From a checkpoint of a small transformer trained on Wikipedia: 1.02M parameters, a variant of Adam for these matrices.
Each number is 200 + 30 x the weight over its row's rms, rounded and kept within 0 to 999. Layers, rows and columns count from 0. The size before them is the row's rms in percent of the matrix's.

# layer 9 attention key, 64x64, rms 0.0949, rows 0-50, columns 0-63
117,167,234,232,252,190,169,207,180,211,193,243,189,208,221,186,168,186,229,212,211,219,182,223,202,209,186,150,180,188,184,208,249,188,181,174,243,253,269,169,237,204,221,143,186,140,208,218,205,219,224,171,283,169,165,209,165,194,172,153,208,217,188,189,167
126,156,252,272,253,190,168,253,155,219,225,239,187,210,212,198,231,182,200,192,168,228,171,242,199,233,145,192,160,148,190,213,201,185,163,160,230,204,230,194,230,168,211,177,195,182,217,237,172,185,229,170,245,216,187,224,153,180,149,183,196,201,176,200,205
043,166,204,294,236,180,184,217,148,187,230,207,171,228,272,249,240,194,201,189,190,172,195,251,253,167,165,200,184,202,156,162,164,181,191,158,203,228,231,149,219,172,152,220,214,201,173,218,191,200,225,181,213,204,207,212,202,198,207,161,239,178,206,192,218
041,236,186,144,133,223,238,196,248,188,180,165,208,185,221,197,227,224,238,196,191,151,218,217,200,193,244,241,226,242,206,177,194,244,227,225,153,185,157,219,159,213,196,238,261,191,227,191,208,218,199,204,144,226,214,183,219,215,261,238,203,167,226,203,169
077,219,177,176,185,166,133,204,245,208,180,214,158,244,176,193,194,148,159,284,192,222,192,235,239,220,258,165,185,191,240,175,215,186,217,227,226,206,232,132,215,198,180,176,194,180,222,191,228,218,172,217,197,183,194,248,191,238,221,165,226,199,161,199,226
107,245,158,190,168,207,227,141,205,155,196,166,197,226,227,234,236,165,177,220,227,161,207,164,209,189,217,236,224,255,191,168,172,196,250,206,197,161,196,222,187,208,186,229,195,249,175,156,206,209,158,221,159,202,229,177,271,259,239,215,204,196,224,205,236
145,169,272,191,214,213,172,269,197,229,201,251,171,194,188,202,191,172,211,216,144,220,176,236,169,231,180,169,169,154,190,226,229,192,179,199,215,185,214,197,234,203,210,143,224,176,249,258,201,210,213,171,245,211,173,222,126,175,182,208,173,188,178,186,164
297,221,145,177,176,193,238,146,209,165,197,157,222,186,196,208,205,228,180,195,250,179,224,156,231,164,215,218,238,240,217,185,177,211,213,221,179,187,153,210,161,219,178,246,183,241,171,155,219,187,166,236,155,197,232,177,280,229,240,196,222,209,223,205,238
077,167,252,245,216,198,260,164,213,175,230,222,179,207,218,157,182,224,167,238,213,210,220,176,200,212,182,219,217,190,242,201,235,171,180,169,249,198,223,199,151,243,192,158,173,206,222,234,172,188,233,211,267,179,203,170,181,248,159,235,215,251,208,167,160
073,201,206,279,172,199,163,159,169,241,227,232,179,133,185,239,219,210,230,197,238,226,193,178,198,180,283,192,192,205,204,205,224,168,163,182,194,199,196,206,201,196,154,206,212,195,133,222,225,269,177,210,226,192,190,209,165,164,184,170,191,215,178,237,169
067,227,230,197,247,214,236,193,189,192,139,181,129,211,175,204,174,207,224,208,174,173,230,172,207,211,203,217,225,179,172,178,219,175,167,227,203,145,218,244,208,241,141,245,177,238,200,172,215,189,146,231,199,246,205,144,215,201,236,205,211,142,242,217,179
072,184,233,215,250,211,182,189,203,220,200,179,200,191,179,208,203,218,187,192,127,182,239,174,197,193,223,210,182,215,242,210,237,209,177,174,182,231,231,221,178,176,261,188,207,185,237,161,241,202,149,161,211,261,230,195,187,168,123,174,136,241,190,191,152
080,233,217,149,244,199,188,215,179,188,179,233,211,214,145,221,174,147,174,235,193,254,214,208,152,209,193,219,201,209,150,186,245,198,170,217,208,153,151,145,203,227,193,239,194,223,176,249,217,176,179,189,205,240,227,183,170,208,187,202,254,203,132,185,163
073,248,262,213,226,167,202,209,213,188,186,236,219,195,193,212,179,186,261,225,233,182,237,167,165,171,134,194,201,173,163,197,206,221,185,202,196,220,221,161,169,183,154,226,219,197,178,181,181,237,188,200,269,153,180,228,264,178,187,196,236,203,188,253,154
075,216,238,163,209,174,206,176,177,234,137,197,176,199,161,162,224,188,191,189,219,170,167,202,177,254,209,192,192,224,156,200,178,230,252,224,172,173,175,212,164,265,243,209,209,245,217,236,213,176,206,183,207,226,232,230,136,192,206,230,215,249,133,178,207
074,183,210,178,189,195,200,152,212,209,217,209,166,259,188,203,178,206,145,213,199,170,176,194,179,163,213,187,198,171,180,142,179,222,224,210,167,183,115,217,232,180,207,219,149,219,225,190,257,216,206,270,224,213,213,225,174,250,149,237,171,233,218,238,193
068,190,244,187,197,161,226,216,174,139,152,209,218,160,221,174,239,228,234,195,219,262,216,195,199,151,197,195,186,228,220,204,153,173,142,203,178,244,207,255,229,205,206,231,142,203,204,236,256,189,221,179,221,236,189,191,167,156,193,205,212,197,203,140,187
065,254,171,231,188,190,143,209,234,216,222,223,224,234,200,192,211,265,209,167,250,177,186,223,187,185,265,215,207,200,193,222,214,204,169,213,181,163,204,212,230,175,205,182,138,214,198,196,166,220,255,191,197,190,198,217,199,172,168,234,143,180,198,122,142
066,207,157,257,192,244,250,196,196,163,168,206,161,202,210,279,189,194,209,238,165,214,198,197,197,247,155,173,213,254,200,214,192,201,202,185,237,185,170,222,206,165,218,198,153,194,198,196,210,217,248,210,294,191,163,227,189,215,231,183,195,175,181,180,149
077,213,233,184,214,173,203,222,219,196,204,214,200,182,301,161,196,245,233,169,206,207,191,197,206,204,181,204,192,179,192,242,212,204,158,172,240,300,194,198,204,169,198,150,228,219,188,190,221,219,213,167,189,204,192,160,192,172,184,162,214,206,169,164,117
077,204,177,239,193,249,218,215,250,205,218,236,171,208,194,180,248,216,203,146,133,229,211,166,241,177,190,222,181,204,183,197,202,197,202,189,213,305,190,209,175,225,190,195,211,182,228,250,161,202,193,163,235,225,167,183,166,171,195,245,173,192,243,224,161
075,181,184,219,187,230,268,176,203,169,197,202,142,175,249,196,224,181,204,255,169,282,220,235,177,199,210,206,198,189,211,248,142,198,187,196,221,185,223,119,184,236,188,254,207,186,226,194,206,208,232,172,192,224,208,187,153,212,158,216,231,225,196,171,193
073,183,220,241,188,275,171,178,185,148,206,224,172,200,171,207,144,192,260,218,175,248,160,202,184,220,207,162,204,186,185,224,206,183,256,221,209,194,265,199,197,175,239,223,216,219,158,203,198,192,174,203,221,159,223,141,202,220,221,158,195,230,256,166,209
072,179,171,218,251,249,174,189,209,208,184,164,195,229,156,153,175,172,232,208,209,235,208,208,147,226,142,212,201,229,210,199,201,228,219,173,144,191,254,174,286,183,195,198,209,146,161,164,230,193,229,159,194,203,174,178,207,176,188,176,212,189,187,203,252
076,192,222,246,268,157,226,151,209,175,181,152,221,184,253,192,175,198,192,161,206,221,190,226,202,165,193,177,213,131,193,232,262,212,220,226,175,201,164,230,195,238,203,147,172,194,194,239,165,221,204,178,217,195,194,172,243,148,192,240,232,183,203,230,169
069,147,228,191,170,199,210,216,209,161,193,145,121,183,202,139,191,205,161,245,167,244,197,204,179,192,178,187,190,225,235,207,248,244,223,197,170,172,178,165,237,145,166,199,234,217,198,214,188,198,190,208,197,196,230,209,204,234,164,207,177,230,176,283,196
078,172,274,241,193,211,186,191,183,220,192,189,159,173,208,196,258,190,147,203,185,158,184,178,191,163,197,161,183,250,194,198,201,195,202,208,211,141,216,192,195,182,255,283,203,155,168,181,190,198,188,154,213,211,238,175,236,185,214,256,218,185,198,181,148
074,170,197,201,221,168,193,220,227,189,164,209,191,221,186,195,228,238,180,199,219,179,187,212,245,150,220,136,223,229,215,184,221,211,110,233,190,214,195,198,225,200,220,184,210,206,157,159,210,227,198,199,205,205,188,197,239,240,193,177,201,167,301,277,224
081,171,233,141,206,185,139,203,198,170,236,148,147,182,199,209,172,254,197,189,228,251,217,206,169,170,151,184,236,212,226,203,218,152,198,241,238,176,222,182,198,242,220,207,181,213,200,174,173,219,245,221,226,214,205,198,234,216,178,117,192,215,174,228,220
073,215,154,229,142,242,245,267,209,204,225,219,185,205,162,213,188,249,239,181,159,176,257,175,188,199,186,214,178,202,200,190,209,185,237,226,200,207,194,176,186,160,205,174,196,193,176,201,137,220,174,199,157,223,208,203,131,141,204,234,208,224,197,147,240
076,165,156,185,197,252,189,195,182,184,211,180,171,245,175,185,185,222,144,222,187,175,154,234,223,179,219,182,184,240,264,210,197,240,212,199,202,201,188,159,207,223,198,162,281,190,207,226,230,232,218,232,219,206,194,161,184,153,266,226,193,203,171,153,239
076,234,176,221,237,192,203,215,198,213,208,180,188,189,197,199,182,173,274,166,198,209,218,179,171,210,195,222,174,227,250,230,216,207,153,198,223,238,161,183,204,211,182,200,200,228,104,190,167,210,237,173,170,187,141,181,201,191,135,245,245,155,220,160,220
111,207,225,220,241,170,166,207,174,201,170,220,209,249,208,222,234,179,234,204,154,226,204,198,209,208,184,187,179,146,204,221,229,239,170,204,196,196,202,140,235,198,192,166,218,121,154,247,256,260,218,169,227,216,244,229,163,177,192,187,177,159,164,187,192
098,193,171,190,196,245,225,154,201,177,193,191,198,218,237,172,200,178,207,153,242,197,212,197,182,137,189,235,227,217,169,126,205,159,227,254,127,211,173,193,248,157,159,233,196,207,165,173,166,199,209,190,216,163,183,170,235,224,231,197,229,213,213,245,214
069,191,222,198,191,228,214,236,178,235,213,221,217,197,184,169,170,195,204,230,186,219,185,270,197,227,230,200,195,204,202,225,146,125,202,162,210,171,233,211,164,240,258,161,208,245,279,179,152,189,234,180,181,239,152,217,175,181,187,213,172,195,214,204,162
300,178,237,215,214,185,175,268,183,253,196,238,217,195,170,196,180,171,214,223,171,229,176,255,201,247,237,165,198,178,217,213,202,172,203,151,222,207,230,205,206,227,242,121,184,206,247,215,209,207,236,173,202,198,176,235,126,158,181,200,165,176,187,207,164
072,188,157,233,165,139,208,213,136,249,182,194,196,186,187,262,202,208,221,187,226,219,216,208,192,193,162,161,167,118,200,206,190,212,204,207,203,167,204,170,191,221,185,225,237,156,188,230,263,135,223,184,165,222,210,219,224,201,213,184,193,156,208,205,146
111,172,261,200,222,156,185,229,202,224,166,217,190,204,154,218,227,202,217,221,172,214,199,220,224,212,195,184,185,175,193,222,247,189,163,169,239,204,214,136,201,260,220,160,200,205,182,235,248,261,212,155,237,194,204,229,141,195,182,187,157,204,184,175,131
197,211,187,188,204,219,237,151,217,163,209,182,175,199,223,224,238,226,221,183,235,177,220,137,199,137,146,230,205,201,191,180,219,221,187,249,175,228,187,187,225,157,144,248,228,195,127,196,190,195,161,232,201,186,217,165,256,232,214,189,241,215,211,190,242
043,216,158,211,152,190,235,228,158,188,248,189,205,172,201,198,213,192,175,174,220,186,204,259,193,235,261,224,202,221,219,175,214,187,245,192,155,207,149,251,164,248,204,226,160,256,262,163,159,167,200,196,214,192,157,206,199,192,233,225,220,201,204,243,184
090,219,251,162,203,190,141,190,248,211,181,175,215,157,171,221,217,181,185,211,156,195,159,224,219,189,206,206,217,252,193,189,203,236,196,215,224,198,181,221,208,207,248,137,156,168,166,211,230,247,183,150,214,210,227,135,182,238,169,207,246,143,222,189,217
092,201,201,214,179,176,218,172,190,224,212,147,229,235,227,257,197,216,241,160,206,202,205,257,224,204,195,213,233,233,180,185,191,143,209,195,152,165,221,202,161,153,190,211,192,188,163,221,184,193,213,114,149,220,175,171,182,210,228,279,217,165,190,216,188
083,236,250,214,176,196,153,253,250,153,166,174,169,178,209,146,216,195,187,192,166,199,224,166,222,174,197,185,197,240,184,209,230,188,139,196,210,210,218,204,234,200,228,193,162,237,203,274,205,194,186,196,153,202,222,221,185,212,171,236,219,209,268,140,202
078,194,215,169,263,132,164,226,208,169,251,202,184,206,188,229,223,227,207,181,142,286,216,202,189,234,174,190,168,180,199,233,234,180,218,218,233,187,203,167,230,186,221,215,190,163,164,150,186,243,156,194,266,188,208,217,217,220,178,206,197,213,235,218,207
087,197,198,213,214,148,196,196,199,195,204,176,152,167,240,104,156,194,197,221,192,198,169,218,147,255,152,186,204,225,207,214,157,215,184,237,198,216,203,250,184,181,232,201,168,192,251,217,249,223,222,192,227,180,195,190,228,140,196,217,204,191,195,182,269
096,257,198,193,233,235,222,201,149,160,238,213,147,183,242,213,234,179,222,213,187,218,194,226,161,187,244,168,203,140,232,202,193,165,225,220,222,200,284,175,149,280,197,181,178,180,184,196,198,197,188,190,239,183,184,196,242,239,188,203,208,198,192,231,191
072,151,176,169,204,214,156,210,211,197,158,215,241,233,222,229,280,162,237,230,206,223,186,193,212,209,183,211,179,163,171,224,212,182,227,209,143,232,190,207,182,109,214,187,231,179,253,228,203,224,189,210,212,258,214,186,155,219,198,181,179,173,209,228,235
082,169,164,189,205,199,230,180,217,173,243,157,206,199,249,171,217,221,182,171,171,236,210,211,199,190,251,189,235,220,231,247,180,151,157,223,190,124,267,203,121,216,152,225,188,177,219,210,199,212,225,209,182,203,211,169,188,173,185,180,210,176,162,227,237
083,210,278,149,204,191,196,241,231,218,178,189,200,229,165,217,246,203,218,178,163,221,181,190,174,172,175,189,175,209,154,214,202,191,224,213,236,184,225,116,225,216,187,181,202,150,162,201,272,202,203,154,190,233,192,216,182,240,212,172,247,212,253,202,196
080,197,227,152,212,222,204,219,221,189,173,198,188,237,172,196,195,142,182,162,180,179,148,153,178,225,198,191,216,271,161,206,236,242,183,247,262,181,247,214,185,205,262,178,225,221,207,204,251,222,180,254,202,211,176,195,174,242,201,177,173,186,198,172,164
086,207,162,203,182,208,238,173,154,197,217,245,168,166,210,204,206,242,226,215,186,232,177,253,160,217,242,200,195,196,224,204,214,176,167,226,178,243,219,257,190,228,205,253,142,267,209,188,144,188,223,250,189,197,200,164,150,242,198,200,213,226,160,223,200